Weights of a small GPT-style language model, trained from scratch on English Wikipedia.
Size: 8 layers, width 640, 8 heads of 128, MLP 960 GeGLU, vocabulary 31586, 165M parameters.
Training: 1742M tokens, 6646 steps.
Each number is 128 + 24 x the weight over its row's rms, rounded and kept within 0 to 255. Layers, rows and columns count from 0. The size above them is the row's rms in percent of the matrix's.

# layer 3 attention value, 1024x640, rms 0.0398, rows 661-742, columns 200-239
size [100  98  96  99  92 110 106  89  94  97  95  93  99  93 106 105  98  96  93  92  99  96  90 107 113  97 109 100  89 104  89  94  96  89 106  96  99  91 108  93  93  90  91  89  96 100  89  95  97 103  97  97  90  88  93  99  87  88  90  94  95  93  97  96  94 104  95  99 101  90  94  88  98  92  83  88  96  85  95 107  95  98]
[[116 114 110  90 135 115 131 156 154  91 134 178  84 114  86 121 136 162 161  97 119 136 148 127 153 189 144 106 147 154 153 101 106 122 162 108 120 138 140 117]
 [ 65 145 102 106 104 121 129 151 130  77  94 166 155 107 130 123  91 112 150 132 149 117 134 131 119 117 131 140 147 135 115 106 125 124 166 110 138 154 143 147]
 [110 125 107 109 114 145 142 104 119 105 112  99 152 131 164 143  73 107 139 151 116 128 129 118 147  64 118 171 144 110 103  98 107 123 156 140 151 136 143 148]
 [132 136 103 100 124  93 159 100  93 133 104 158 124 144 156 166 111 132 135 142 141 139 127 158 105  98 108  96 150 126 150 118  73 158 111 126 153 126 154 146]
 [ 81 117 124 136 119 115 165 165 132  73  90 156 105 122 124 125 188  96 152 105 114 115 141 160 106 131 160 159 112 138 156 102 174 120 129 139 121 138 120 111]
 [ 95 154 101 131 147  76 145 156 147 118  98 162 113 103 115 151 154 146 121 113 121  99 143 112 155 142 163 114 147 154 146 110 117 113 159 135 139 147 182 153]
 [119 107  86 186 120 104 106  94 138 157  82 133 157 108 135 125 162  95 136 116 112 151 143 170 121 110 151  65 125 124 182 148 136 118 150 141 119 113 120 113]
 [172  78 131 119 127 102 141 148 146  81 156 142 158 160 145 136  92 135 108  98 121 142 139  81 138 123 151 107 150 129  76 125 109 133 110 113 150 172 158 102]
 [167 120 150 148 149 164 103 120 128 128 122 138 148 140 155 104 190 112 198 158 149 162 117 100 103 132 115 101 125 153 136 126 182 145  94 131 122 108  82  76]
 [108 107  86 160 131 114 164 180 136 107 107 114 119 143  99 126 149 113 107 115 122  82 141 160 149 137 127 135 121 139 125  69 174  73 161 122 130 119 150 127]
 [113 154 121 135 135 155 109 117 111 122 163 166 145 102 123 139 142 167 167 166 158 149 125  97  85 166 107 117 129 103 101 115  74 152 128 140 135 138 108 123]
 [117 107 117 139 145 125 116 161 127 133 145 135 157 118 127 147 118 103 121 131 138  90 125  86 136 113 115 141  95 111  82 116 138  94 120 147 128 133 145 106]
 [113 116 111 136 148 131 128 124 125 154 129 125 134 102 119 145  90 128 126 179 137  99 143  83 128 151 110 105 126 135 118  90 100 153 140 118 159 118 144 156]
 [150 111 136 116 132 121 141 110 113 160 146 128 116 116 132 150 122  91  88 141 117 158 131 146 121 128 165 115 149 100 103 160 141 110  92 101 138 126  94 114]
 [140 129 169 172 106 152 112 133 108 158 130  98 126 138 139 108 158 115 112 123 124 128 124  89 135 120 108 161 113 142 125  97 152 154 144 159 117 152 156  98]
 [109 146 163 116 102 154 156 155 100  98 117 131 111 116 147 114 181  88 124 141 124 109  97 129 124 171 141 154 120 111 115 138 186 126 128 115 107 149 105 126]
 [118 131 144 138 126 121 141 117 121  90  92 104 129 115 179 133 154 103 100 135 113 113 125  67 172 114 139 132 122 130 145 137 171 123 106 123 154 146 134 101]
 [124 125 178 104 146 101 115 138 158 141 134 125 150 126 129 128 174 129 146 181 130 131 138  96 107 137 137 105 124 180 131 120 161 139 125 130 117 144 140 117]
 [131 168 169 130 141 168  99  96 130 157 132 144 127 103 127  89 153 127 127 123 144 133 108 164 129 135 121  96 114 133 141 108 147 141 125 130 145 140 136 141]
 [102 117 134 141 125 116 132 128 140 118 157 148 143 144 184 154 134 140 121 145 120 121 107 139 106 198 171 117 133 178 114 151 148 159 136 113 125 139 112 126]
 [182 120 120 147 139 143 126 119 127 155 124 116 142 135 114 121  85 161 108 142 110 145 141 161 187 120 134  96 156 139 143 146 147 111 127 123 131 108 125 188]
 [ 91 137 167 107 117 152 145 109  62 181 125  73 177 119 154 128  77 112 142 148 111 139 127 110 124 104 133 136 150 158 122 135 136  76 131 134 151 125 141 134]
 [153 151 120 138 134 101  82 110 128 143 167 142 100 119 115 117 178 114 113 164 152 107 123  98 145 109 134 115  98  94 131  89 133  92 134 120 120 142 138 160]
 [128 147 139 158 131 130 122 105 136  75 154 147 103 130  73 141 187 127 104 144 130 169 132 137 120 109 152  94  98 108  97  95 128 108 115 105 121 123 119  95]
 [ 85 129  92 109 114 141 150 117  78 148  99 121 145 105 128 105 144 104 133 113 120 111 131 169 159 134 116 176 159 110 139 115 147 135 191 113 124 101 141 112]
 [104 124 117 137 127 126 118 153 142 118 156 153 134 116 109  94 196 111 123 116 134 131 123 148 138 148 104 124 124 140 178  85 196 154 157  93 131 124 118 102]
 [ 85 133 164 123 101 140 168 136  90 110 110 137 170 121 147 111 149 103 157 124 123 120  98  98 132  70 104 164 135 110 151 145 172 137 120 113 128 156 125 112]
 [146 158 110 128 114 146 127 156 117  97 133 144 155 140 121  91 135 172 125  94 126 126 131 150 130 133 137 146 138 105 110  98 142 145 138  93 133 127 132 132]
 [ 86 132 100 106 123 129 167 115 117 104 105 130 107 125  89 126 125  59 167 143 161  97 119 145 132 167 141 130 113 122 130 135 144  97 148 130 113  85 146  90]
 [114 146  75 143 126 106 159 159 153 130 149 141  86 134 138 119 133 148 119 132 116 112 134  81 127 188 156 110 119 149  88 115 147 142 101 124 112 133 135 132]
 [143 137 156 107 120 166 149 105  79 172 125  83 132 142 149 131 148 131 129 171 130 102 135 102 111 109 132 155 146 101  88 104 172 134 132 141 103 140 149 121]
 [135 105  84 142 149  88 105 134 133 155  97 137 145 116 144 152 132 142  97 132 112 102 144 130 166 125 130 132 167 114 129 123 111 121 118 148 137 135 186 166]
 [152 150  89 146 126 160 153 136 108 115 121 137 151 147 170 114 111 169 124 145 136 127 111 130 118 113 116 118 147 111  74 126 113 134 104 128 155 111 129 169]
 [125 143 124 117 131 139 126 114 154 135  75  97 169 142 181 156 141 128 136 138 125 145 139 101 103 125 133 102 169 115 117 179 157 143 163 138 119 127 111  92]
 [115  94 135 150 151 114  96 160 110 122 125 160 139 100 167 135 128  94 153 145 135 103 141 106 108 133 119 106 122 136 124 126 112  98 152 167 115 143 142 122]
 [151  98 113 110 138 106 135 133 103 111 138 135 110 105 143 119 149 109 124  97 118 132 115 161 147 111 120 109 146 112 168  92 164 176 157 100 128 133  99 115]
 [131 166 134 127 131 138 145 108 135 165 132 164 128 126 144 111 111 118 110 133 117 114 113 100 119 136 138 141 124 100 110 137 117 151  76 100 141 121 119 128]
 [135 109  94  93 159 122 129 146 133 114 119 129 141 120 114 146 135 143 147  93 139 122 143 163 137 159 134 124 100 180 129 161 203 129 143 127 100 139 108 144]
 [147 100 108 144 132 144  72 143 152 125 149  94 120 162 147 127  84  66 125 142 120 128 134 128 114 153 103 134  82 167 129 175 140 140 105 157 113 112 117  67]
 [144 105 120 159 153 121 103 126 133  72 138 117 127 141 163  96  81 147 109  98 125 158 145  91 143 109 121 152 110 117 131 130 146 141  81 114 118 136 123 134]
 [150 136 125 138 152 144 145 128 124 187 123 106 104 123 152 132  62 117 126 155 118 117 121 176 150 106 124 136 129 164 116 110 133  93 116 150 148 132 135 179]
 [126 113 178 110 136 103 139 161 111 134 121  80 151 108 150 146  82 122 136 142 128 127 132  38  89 171 122 136 147 107  97 110 124 126  99 125 155 110 133 106]
 [104 126 141 120 120 167 123  79 124 137 139  99 147 103 136 133 108 124 123 134 122 123 121 125 137 139 122 157 134 104 122 127  87 163 143 130 127 166 154 126]
 [144 139 122 180 162 117 136 105 164 103 103 111 107 148 126 151 110 150 140 139 138 135 125 113 130 124 129 160 117 161 147 145  97 103 166 163 111 150 128 163]
 [139  77 126 126 128 127 101 143 150 147 144 160 145 177  85 126  85 102  97 111 124 110 133 152 110 134 129  99  70 125 162 139 102 159 103 158 129 125 128 113]
 [116 113 161 128 127 132  95 120 145 102 135 160 139 134  94 139 119  77 130 124 115 148 133 171 108 122 142 117  88 141 148 114 166 100 146 139 118 148 103  91]
 [115 141 129 128  98 170 154 126  89 113 115 107 166 108 139  86 112 153 120 131 118 144 133 184 125  95 115 128 127 116 152 134 111 105 158  92 161 114  75 128]
 [123 131 137 127 101 116 136 135 125 162 136 111 114 144 122 130 145 151 130 123 126 134 139 104 131 159 124 112 139 129 110 125 182 153 160 107 140 132 139 140]
 [124 112 117 113 119 114 151 130 145 160 149 143 114 120  86 166  73 117 153 150 142  96 131 122 137 150 138 124 136 106 130 102  82 133 130 129 111 158 149 162]
 [139 157 137 111 153 149 125 132 140  94 158 155 109 125 149 150 196 155 140  97 140 120 149 193 136  99 163 128 118 121 138 144 179  96 134 127 133 141 128 150]
 [114 108 166 131 102 127 113 112 127 114  98 153 132 150 104 103 118  53 122 141 115 129 122 123  95 147 132 174  99 126  91 155 145 150 128 111 125 142 148 105]
 [ 81 131 117 133 113  91 143 107 131 158 104 112 128 106  72 169 145  95 103 152 118  99 106 127 111 173 120 119 147  80 116  94  85 132 151 109 155 118 156 149]
 [ 91 154 147 114 130 126 142 110 109 161 122 105 135 128 109 152 112 146 113 121 162 162 123 131  85 170 136 105 107 169  98 153  93 160  85 103 129 122 129 139]
 [153 128  89 171 131 107 152 113 129 151 129 120 102 133 140 135 116 164 115 138 132 163 128 140 138 117 103 102 141 131 164 134 155 142 106 145 136 139  99 160]
 [120 168 129 128 145 134 124 112 105 144 124 101 127 118 160 143 126 137 158 188 118  98 132  96 109 116 118 143 115 109 111 118 144  94 127 141 110  80 132 141]
 [118 124 144 130 112 180 116 123 103 151 123 160 121 168 129 126 101  82 133 123 121 110 136 146 129 171  99 151 142 147 113 144 151 130 142 122 114 114 120 128]
 [114 130 138 129 110 114 122 134 138  98 115  83 105 122 122 115 114 126 115  82 113 134 110 159 157 126 143  92 133 148 195 131  64  92 145 118 143 103 122 160]
 [114 157  57 128 110 164 164 117 121  83 132 108  89 138 116 140 122 143 111 116 144 134 131 119 129 178 157 156 126 120 123 110 125 147 145 101 116 104 103 125]
 [ 94 133 152 175 152 149 153 127  91 156 107  96 132  96 113 128 156 162 139 134 127 156 119 180 118 116 110 152  90 112  99 148 167 126 114 143 136 136 106 169]
 [144 164 122  84 132 134 118  96  90 133 127  95 106 115 126 187 147 131 109 150 125 106 125 146  98  81 114 143 122 155 125 153  86 149 117 155 132 113 121 123]
 [129 133 155  86 121 154  79  98 135 164 148 129 158 135 113 143 164 131 139 123 105 117 125 143 151 140 148 101 126 150 120 154  95 113  92 156 117 119  89 111]
 [111 178 129  89 131 161 127 131 140 156 109 167 120 147 123  94 138 114 117 157 121 114 126 100 137 112 111 117 155 136 149 173  90 146 114 148 112  76  95 109]
 [ 89 128 130 143 125 125 173 146  99  98 126 175 148 128  96 168 153 119 101 148 120 102 129 162  96 127 128 116 177 132  59  92 135 144 139 128 141 148 141 171]
 [100  97  73 133 135  56 184 131 115 106 129 124 106 127 168 127  74 114  88 145 130 101 130 135 133 130 151 135 158 135  92 141  93 156 127 128 139 100 126 174]
 [120 103 145 103 159 133 133 131 134 200 141 130 119 142 155 132 112 151 129 152 132 127 134 165 130 131 127 133 136 135  93 153 142  92  67 122 124 129 114 108]
 [142 103 128 146 125 137  87 135 135 181 114 115 120 106 163  77 130 135  97 176 126 148 136 164 121 116 136 138 135 146 169 137  88 155 133 141 122 142 130  94]
 [127 122 131 170 128 137 141 137 114 116 173 106 139 139 140 127 114 127 123 139 114 126 116 129 131 152 126 121 181 115 118 131 153 114 142 132 113  96 119  94]
 [138 125 124 131 148 108 118 103 164 121 114 121 119 131 160 127 118 168 110 100 133 154 132 140 126 108 129  83 167 107 161 134 122 104 109 104 116 130  92 135]
 [167 128 119 113 144  91 172 136 139 102 152 110  90 127 151 137 130 173 151 145 157 121 116  86 156 118 147 138 114 110 111 103  85 133 125 141 120 113 134 133]
 [122 120 129 149 124 132 162 164 133 147 136 104 137 135  94 113  99 126 144 100 131 102 132 156 151 150  92 125 116 115 152  98 123 129 111 126 118 162 127 145]
 [137 152 118 152 122 161 156  93 101 122 118 109 138 133 135 117 126 171 133 117 131 127 109 183 140 119 149 139 138 134 156 159 138 136 129 128 141 126 108 153]
 [120 154 117 116 121 114 112 103 137  98 161 139  93 124 104  85 128 153 121 121 135 160 121 114 117 152 147 123 131 150 156 149  79 160  95 125 154 151 105 153]
 [177 130  95 136 120 134  91 146 141 105 152 115  92 109 104 104 107 106 138 131 149 164 120 112 140 197 152 125  80 133 182 163 137 151  92 137 120 119 105  84]
 [146 160 166 172 121 111 152 138 116 101  87 147 108 116 151 104 174 111 130 144 122  96 116  69 107 149 121 134 155  74 118 103 195 165 119 135 128 123 124 113]
 [152 160  87 112 128 144 132 111  78 121 181  48 128  83 146  76 133 169 110 134 136 129 153 118  88  95 130 122 152 150 116 152 130 174 134 111 134 128 171 114]
 [102 150 123 162  87 147 188 113 140 126  98 151 128 112 128  94 112 144 116 143 122 133 105 166 132 145 136 150 157 121  92 106 111  88 110 141 140 125 133 154]
 [ 98 133 149 110 129  92 124 100 147 149 117 169 107 131  99 159 119 126 118 162 127 106 133 116 116 137 152  98 134 122 160 110  78 124 149 135 131 144 110 175]
 [168 136  73 122  98 149 118 103 106 116 126  95 142 138 124 121 154  71 114 145 137 125 146 151 117 142 144 144 150 102 107 129 173 140 135 113 103 127 117 138]
 [ 78 129 140 136 128  97 109  92 123 103 148 102  98 135 125 132  99  79 139 163 135 150 150  81 150 141 145 128 102 144 113 175  58 137 152 173 116 145 132 142]
 [123 110 162 163 127 103 115 123 128  85 142 134 147 143 121  87 159 120  85  78 152 136 121 153 123 138 118 134 140 104 113 100 117 129 153 115 124 132 125 110]
 [110 127 128  97 134 128  98 117 109  93 103 123 131 121 165 131 128 120 128 164 156 126 139 105 143 126 103 120 131 152 114 102 105 131 134 141 115 120 147 144]
 [136 123 130  89 118 153 112 106 118 143 109 128 137 134 132 104 159 110 159 130 115 124 144 125 145  95 141 117 101 154 168 137 120 118 137 147 123 152 146 127]]
# layer 3 attention output (transposed), 1024x640, rms 0.0383, rows 661-741, columns 200-239
size [ 80  95  95  97  89  99 100  94  99 101  98 100  93 100 105  81  96  92  92 100  94  97 101 103  94  89  86  98  92  92  87  97  95  92 110  92 102  93 103  93  95  97  95  98 103 104  99  96  94 100  95  99  96  95  92 104  96  94  90  96  99 101  95 108  97 102  96 108  85  99  98  99 102  90  95 107  97  90 100 102 101]
[[112 144 132  99 131 155 139 140 177 163 119  55 109 161 127 118 142  94 138 137 163 141 239 131 127 135 140 112  92 128 150  74 129 114 117 113 127 131 152 103]
 [103 136 138  93 155 114 161 151 138  93 119 128 101 143 123 146 111  76 146 127 150 105 102 128 107 119 119 125 135 122 135  81 141 132 111 100 133 119  98 145]
 [138  96 117 153 135 130 107 132 111 139 110 116 119 115 150 150 146 103 124 139  90 123 124 115 132 114 107 134 114 148 129 141 151 130 153 123 133 161 137 157]
 [129 138 107  90 137 123 160 102 130 165 103 132 133 119  89  83 117 102 148 125 101 158 118 138 102 120 123 135 138 111 115 102 122 131 170 150 136 143 128 145]
 [134 140 137 107 140 131 137  97 122 109 163 115 125 160 130 164  98 117 134 140 102 147  94 154 134 158 138 134 141 127 109 110 140 122 126 119 130 150 115  67]
 [106 126 144  95 133 109 154 162 179 145  91  98 102  58 128 118  90  74 151 131 128 150 165  77 169 105 163 109 136 100 120  88 117  96 124 122 122 124 145 115]
 [120 173  81 135 127 106 118  99 161 105 133 126  94 135 169 160 133 109 101 121  87 131 185 146 165  62 145 109 150 135 153 105 122 157 160 105 149 125  92 127]
 [159 127  94 161 137 119 120 158 114  90 109 148 113 155 124 124 137 144 115 127 119 153 131 106 175 147 132 131 145 133 117 160 137  99 137 116  87 145 169 115]
 [150 133 146 155 148 150 107  98 106 148 131 135  90 177 124 133 146 132 145 150 110 128 136 166  79 152  72 142 112 123 165 140 135 113 111 127  81  97 127  95]
 [123  95 128 126 121 101 163 158 131 125 112  46 125 157  95 147 115 158 106 132 133 169 175 127 161  93  76 152 146 140 121 148 135 146 146 112 172 189 137  78]
 [135 141 113 129 158 115 111 123 117 161 119 126 168 109 116 104 154 128 126 137 166 136 133  68 120 173 189 112 156 104  99 147 128 119 132 109 113 120 113 155]
 [150 105 138 123 175 118 142  96 104 122 137 123 160 170  89 114  99 130  97 159 147  67 142 122 126 148 120 122 147 157 120 144 128 145 122 146 116 101 146 162]
 [ 99 156 133 104 143 106 178 142 146 130 121 140 174 110 127 101 104  56 100 153 165  84 171 117 134 122 161 131 144 131 115 136 122 182  75 105 129 117 130 167]
 [145  99 131 149 116 146 156 129  80 121 139 140  97  87 126 115  85 129 112 132  97 151  54 131 115 154 122  91 153 128 144 152 112 125 142 123 107 143 132 120]
 [160 127 189 191  66 186 113 136 104 124 127  81 152 123 168 145 110 119 134 102 112 167 101 122 131  96 128 136 103 146 144 155 127 128 146 154  95 163 120 138]
 [124 121 137  94 120 126 103 117  93 135 136 121 137 131 110 145 125 145  90 141  99 139  40 104 135 156 126 125 100 142 100 127 140 133 144 145 144 115  93  50]
 [166 143 116 127 117 114 115 113 106 158  90 101 132 101 122 159 114 168 127 113  82 140  62 120 153 130  97 164 126 164 163 110  82 141 153 159 154 140 151  71]
 [127  96 159 113 116 138 147 152 132 102 122 134 176 115 142 138 106 125 114 125  93 154 229 100  89 167 142 103 137 121 118 158 162 117 126 104 130 121 141 120]
 [193 142  99 106 129 122  92 114  99 151 109 114 132  96 183  83 147  98 111 120 116 116  28 132  88 101 109 138 129 128 160 134 139 131 150  90 130 129 165 113]
 [124 133 147 113 160 133 181 126 130 123  71 122 113 103 130 149 116 135 106 133 109 134 101 140  94 135 169 119 117 134 144 124 142 143 124 140 125  84 136 121]
 [107 127 122 126 132  80 152 152 134 152 118 117 116 146 145 126 167 108 161  87 132 160 160 121 118 139  91 142 105 130 150 149 135 156 125 149 137 138  75 195]
 [126  92 123 153 156 134 137 109  95  93 126  94 182 109 142 136 111 120 138 127 121 144 129 122 153 159 151 117 128 132 140 170 173 149 147 125 119 121 143 149]
 [127 182  97 119 108 150 101 140 178 118 156  97 109 120 115 143 130 142 174 142 120 121 143 114 154 128 145 112 117 148 109 123  95 143 120 127 132 171 117 171]
 [125 138 107 171 169  87 108 108 147  71 112 169 136 101 108 110 120 105 101 139 132 111 156 130 116 157 192 123 118 114 121  85 129 110 116 126 106 102 116 175]
 [122 141 120  81 104 128 151  98  95 104 120 111 112 131 143 155 124 138 126  97 135 186 181 118 194 121  91 124 142 153 111 116 148 131 169 113 132 152 139  87]
 [140 101 116 123 127 106 138 124 131  91 137 118 163 146 100 121 145  98 116 112 121 120  56 147 130 132  98 148 126 121 182 132 156 171 142  67 123 127 117  80]
 [140 122 147 137 144 141 117 111 101 161 183  97 183 114 146 129 122 151 159 130 171  93  38 159 139 135  96 119 146 122 155 111 103 127 126 100 147 141 129 102]
 [117 119 119  96 133 125 135 144 128 125 128 128 115 168  84 107 126 145  98 107 134 154 129  66 156 159 142 122 100  88 114  77 184 137 145 143 120 111 118 138]
 [124 128 148 129 112 125 107 110  69 140 160 157 155 116  96 147 117 119 146 162 108 104 111 126 137 151  90 131 141 191 112 101 120  84 201 144 136 160 116  91]
 [108  96 143 157 132 153 128 154 153 145 117 105 106 132  79  94 114 127 110  85 119 167  94  80  91 162 128 138 155 127 140 127 126 125 136 142 159 106 129 162]
 [122 133 150 148 106 138 147 119  71 125 115 140 139 120 155 131 136 146 110 161 106 122  95 134 134 133 136 148 133 113  94  98 121 176 137 165  93 146 154 151]
 [143  88 125 105 120  91 118 123 181 133 113 144 126 120 139 118  86 111 162  96 106 137 198 101 157  60  99 109 122 142 113 119 134 121 128 125 113 162 201 123]
 [ 98 118  99 133 134 120 146 169 141 116 116 175 139 124  92 124 155 127 154 129 110 125  80 167 135 121 100 113 132 139 113 149  93 128 106 102 143 129 103 188]
 [135 114 135 122  94 148 160 153  96 124 136 124 149 126 122 116 155 126 139 103 123 106 196 172 113 122 143  83 119  93 183 104 120 139 126 109 153 119  93 124]
 [119 127 146 111 128 133 118 129  91 145  99  93 149 146 134 144 135 135 127 122 140 122 189  84 158 110 101 122 144 120 114 104 156 106 127 122 100 143 144 124]
 [161 153  91 120 109 123  75 129 153 162 126 137  89 136 137  76 170 141 115 122 170 136  92 136 151 131 111 120 104 136 140 133 159 161 122 113 137 156 167  65]
 [174 126 130 139 116 136 142 125 119 168 119 139 140  93 144 130 117  68 127 120 133 120 102 129 110 138 132 143 142 129 124 180 104 163 108 108 121 125 126 110]
 [ 93  85 153 160  98 116 115 151 123  96 130 111 130 169 140 165 164 143 124 131 157 137 147 155 126 160 106 129 106 137 136 104 144 150 154 105 108 131 119 110]
 [129 170 107  84 104 129 123 102 140 157 127 136 127 194 123 132 147 150 124 113 122 115 142 126  83 141  89 143 146 138 132 149  89 145 119 182 121 147 117 106]
 [174  96 119 190 137 135 143 186 123 156 127 102 170 130 118 129 197 136 100 163 151 116 137 178 112  93  62 153 167 100 167 125 142  95 152 155 129 134 131 145]
 [135 146 135 107 133 107 152 134 147 146 146  96  64 105 126 136 110 127 152 124 120  59  88 189 100 133  96 114 123 130 191 139 168 120 117 120 150 149 129 179]
 [138  92 155 165 135 109 119 158  85 125 105 116 157 132 135 141 116 113  74 140 129 117 109 129 130 132 112 142 121 122 130 129 155 117  93 152 150 124 139 104]
 [126 151 100 143 146 154 108 127 136 129 120 148 109 135 144  87  94 123 115 110 138 112 114 100 119 146  96 131 150 162 116 165 100 109  95 129 147 127 128 173]
 [152 145 105 130 128 141  83  91 113 122 174 142 156 136 111 142 140 121 158 137 128 171  87 158 191  87 134 103 123 155 149 106 139 112  90 176 144 151 145 156]
 [116 134 108 100 131 138 123 126 109 114 126 121  79 180 149 148 154 122 104 127 114 164 148 105  86 122 156 111 132 116  98 156 108 137 101 112  90  93 136 100]
 [130 124 132 111 157 122 120 105 125  44 148 142 130 171 150 161 112 117  75 128 125 125 113 161 119 184 166 129 123 104 115 110 150  82 117 115 142 124  73 141]
 [125  84  86  88 150 150 144 133 109 108 144 152 139 105 116 132 128 138 105 126 130 151 129  91 164 152 129 156 157 113 162 108 101 138 120 128 161 131  77  58]
 [140 163 119 110  83 158 207 118 119 135 123 100 124 118 135 138 121 131 115 130  99 120 132  95 159 145 124 120 141 137 144 120 113 138 104 108 153 143 121 114]
 [109 123 188 117 150 123  91 128 113 102 126 140 175 134 112  91 104 116  93 120 167 136 192  87 146 194 157 123 113 109 119 106 105  95  99 133  88 151 142 193]
 [122 117  95 142 153 130 133 122 109 107 113 147 113 108 147 113 168 135 159 121 149  58 158 160 131 151 167  85 119 128 131 114 163 105 148  75 115 108 120 111]
 [115 142 159  89 109 146 141  89 121 142 136 133 134 145 149  96 134 140  59 174 139 134 164  80 100 164 111 128 141 135 117 155  78 134 117 163 137 106  93  77]
 [143 125 150 137 119 108 111 131 118 177 111 125  68 110 156 131 142 132 130 146 138 103  95 112 134 146 153 116 130 151 126 132 175 115 129 124 131 146 157 138]
 [171 151 126 150 107 144 117  90 131 128 151 148 104 116 134 138 134 139 104 149 155  60  64 137 120 184 142 139 124 136 116 127 117 160 132 102 117 153 125 140]
 [165 161 121 143 111 171 115 147 115 130 131  95  95 127 128 145 142 153 141 112 147 135  81 119 110 146  97 111  90 148 170 127 128 143 118 115 141 116 116 156]
 [160 104 118 184 137 131  96  98  84 117 140 108 157 150 106 142 135 137 131 172 125  96 142 134 132 162 138 136 136 153 128 138 128 143 163 125  89 130 148 156]
 [120 145 146  93  92 151  92 153 130 144 135 130 135 178 124 104 123 127  66 115  89 113 107 120  98 121 112 116 142 109 109 122  86 113 124 159 125 168 126 140]
 [131 160 109 121 131 137 135  99 124 134 115 157 119 106 130 138 122 118 126 150 104 120  71  95 151 150 168 104 116 114 180 152 137 109 145 123 141 158 121 121]
 [103 132 152  93  79 154 119 141 166  87 144 101 104 167  90 102 123 154 117 131  88 127 168  99 103 132 139 156 122 132 148 136 121 113 172 150 130 126 134 111]
 [147  86 133 168 125 119 104 113  95 146 123  95 127 112 134 170 139 127 126 110 168 109  95 126 119 102 138 143 131 126 108 111 138 137 105 122 111 125 140 112]
 [165 126 140 134 138 144 142 117 103 171 115 132  94 135 174 147 146 120 122 168 122 105 156 128  90  68 124 113  98 163 139 130 130 144  94 187 139 129 151 119]
 [127 114 116  76 144 117  95 129 127  78 126 149 153 136 151 161 107 104 115 141 101 109  91 110 115 121 121 179 112 107  95 113  95 114 146 118  98 125 145 121]
 [136 166 191 100  88 139 147 124 111 123 141 139 130 144 130 142  99 110 131 135 132 156 172  79 146 170  88 133 102 122 139 156  89 106 170 141 119 147 136 141]
 [102 127 134 133 154 112 160  71  96  97 135 151 141  93 111 147  90 115 147 160 177 119  44  86 150 137 123 140 147 117  84  78 109 155 112 107 122 142 164 148]
 [129 111 133 146 134 101 190 157  96  97  74 123 150 114 132 138 119 141  97 131 160 114 137 107 129 140 160 130  93 148 107 135 122 144 128 136 163 117 133  94]
 [126  94 146 126 126 114  92  95  95 135 152 144 131 124 112 155 102 132 112 126 164 119 228 158 163 139 147 131 176  96  84  92 115 168 118 134 114 131 130 100]
 [130 137 112  83 146 119 115 116  88 156 131 101 144 122 149 138 130  76 129 106 102 119 131 131 114 117 195 100 116 107 137 111 123 129 101 141 130 111 146 147]
 [ 90 119 144 151 112 107 132 151 153 101 110  97 113 133 128 112 105 104 116 148 141 132  98 102 125 153 135 106 147 110 118 120 139 120 140 153 110 121 103 138]
 [170  92 104 130 140 143 144 107 148 123 146  88 107 137 143 147 153 130 125 105 111 138 160 171 113 107 148 134 100 110 137 141 152  96 134 121 166  97  87 114]
 [ 90 142 131 124 130 145 123 143 137  76 100 135 149  96 113 107 128 125 126 122 139 134 113 107 135 144 130 112 134 126 143 132 140 142 146 101  94 113 132 194]
 [125 132 137 134 113 134 112 160 125  91 105  87 114  81 149 112 129  84 137 111 150 119 134 106 106 146 175 154  72 149 127 131 146 111 147 117 114 105 126 102]
 [140 124 161 138  90 129 129 144 120 137 114  78  91 127 151 148 133 150 135  89 124 158 108 115 117 117 117 130  94 158 135 168 132 165 146  98 116 120 130 157]
 [140 149 124 167 128 144 113 154 151 114 145 120  78  72 139  99 121  86 120 134 156 131  76 115  94 139 174 133 119 142 136 135 107 145 117  99 138 141  98 130]
 [121 164 111 142 112  99  91 140 144 124 119 132  97 126 152  98 134 122 150 102 118 175 132  93  97 171 153 129 112 155 185 132  80 111 131 107  90 101 129 106]
 [190 107 123 171  92 135  82 162 116 127  88 145 149 114  99 125 185 137 111  52 134 110  98 155 115 120 117 119 166 147 128 149 112 158 159 175 168 134 132 119]
 [119 160 136 125 106 145 147 125 126 183 150 119 166  74 153 127 155 163 155 103 137 138 167 136 125  94 115 106 139 161 185 165 129 154 141 113 157 108  86 136]
 [100 114 118 124 102 170 161 132 112 131 149 147 139  85 142 151  81 103 140 133 122 112  43 116 167 180 171 179 162 114 123 123 119 139 116 124 143 136 119 124]
 [113 119 132  86 130 135 103 120 148  88  92 137 158 144 127 107 121  94 129 123  75  92 110  99 103 160 154 127 108 133  91 113  98 133 158 137 150 126 137 158]
 [117 151  98  98  82 143 135 138 125 125 157 132 114 119 112 144 139 155  76 157 109 103 151 107 120 147 130 132 115 123  42 118 121 160 162 117 119 178 100 139]
 [ 98 171 126  97 154 132 169  93 107 137 147 105 147 134 121 116  94 120 142 116 134 129 145 121 152 146 129 126 101 123  92 120 111  85 103 178 156 130 119 121]
 [ 65 142 132 112  89  98  88 174 163  72 118 116  81 168 136 126 102 158 133 136  89 116 144 100 154 119 150 134 111 104 117 113 131 119 159 126 117  85 131 112]
 [141 125 134  89 128 100  97 138 121 107 117 169 180 113 112 151 130  91 141 148 144 138 110  69  79 132  66 116 166  99  87 113 107 172 106 124 129 135 116  80]]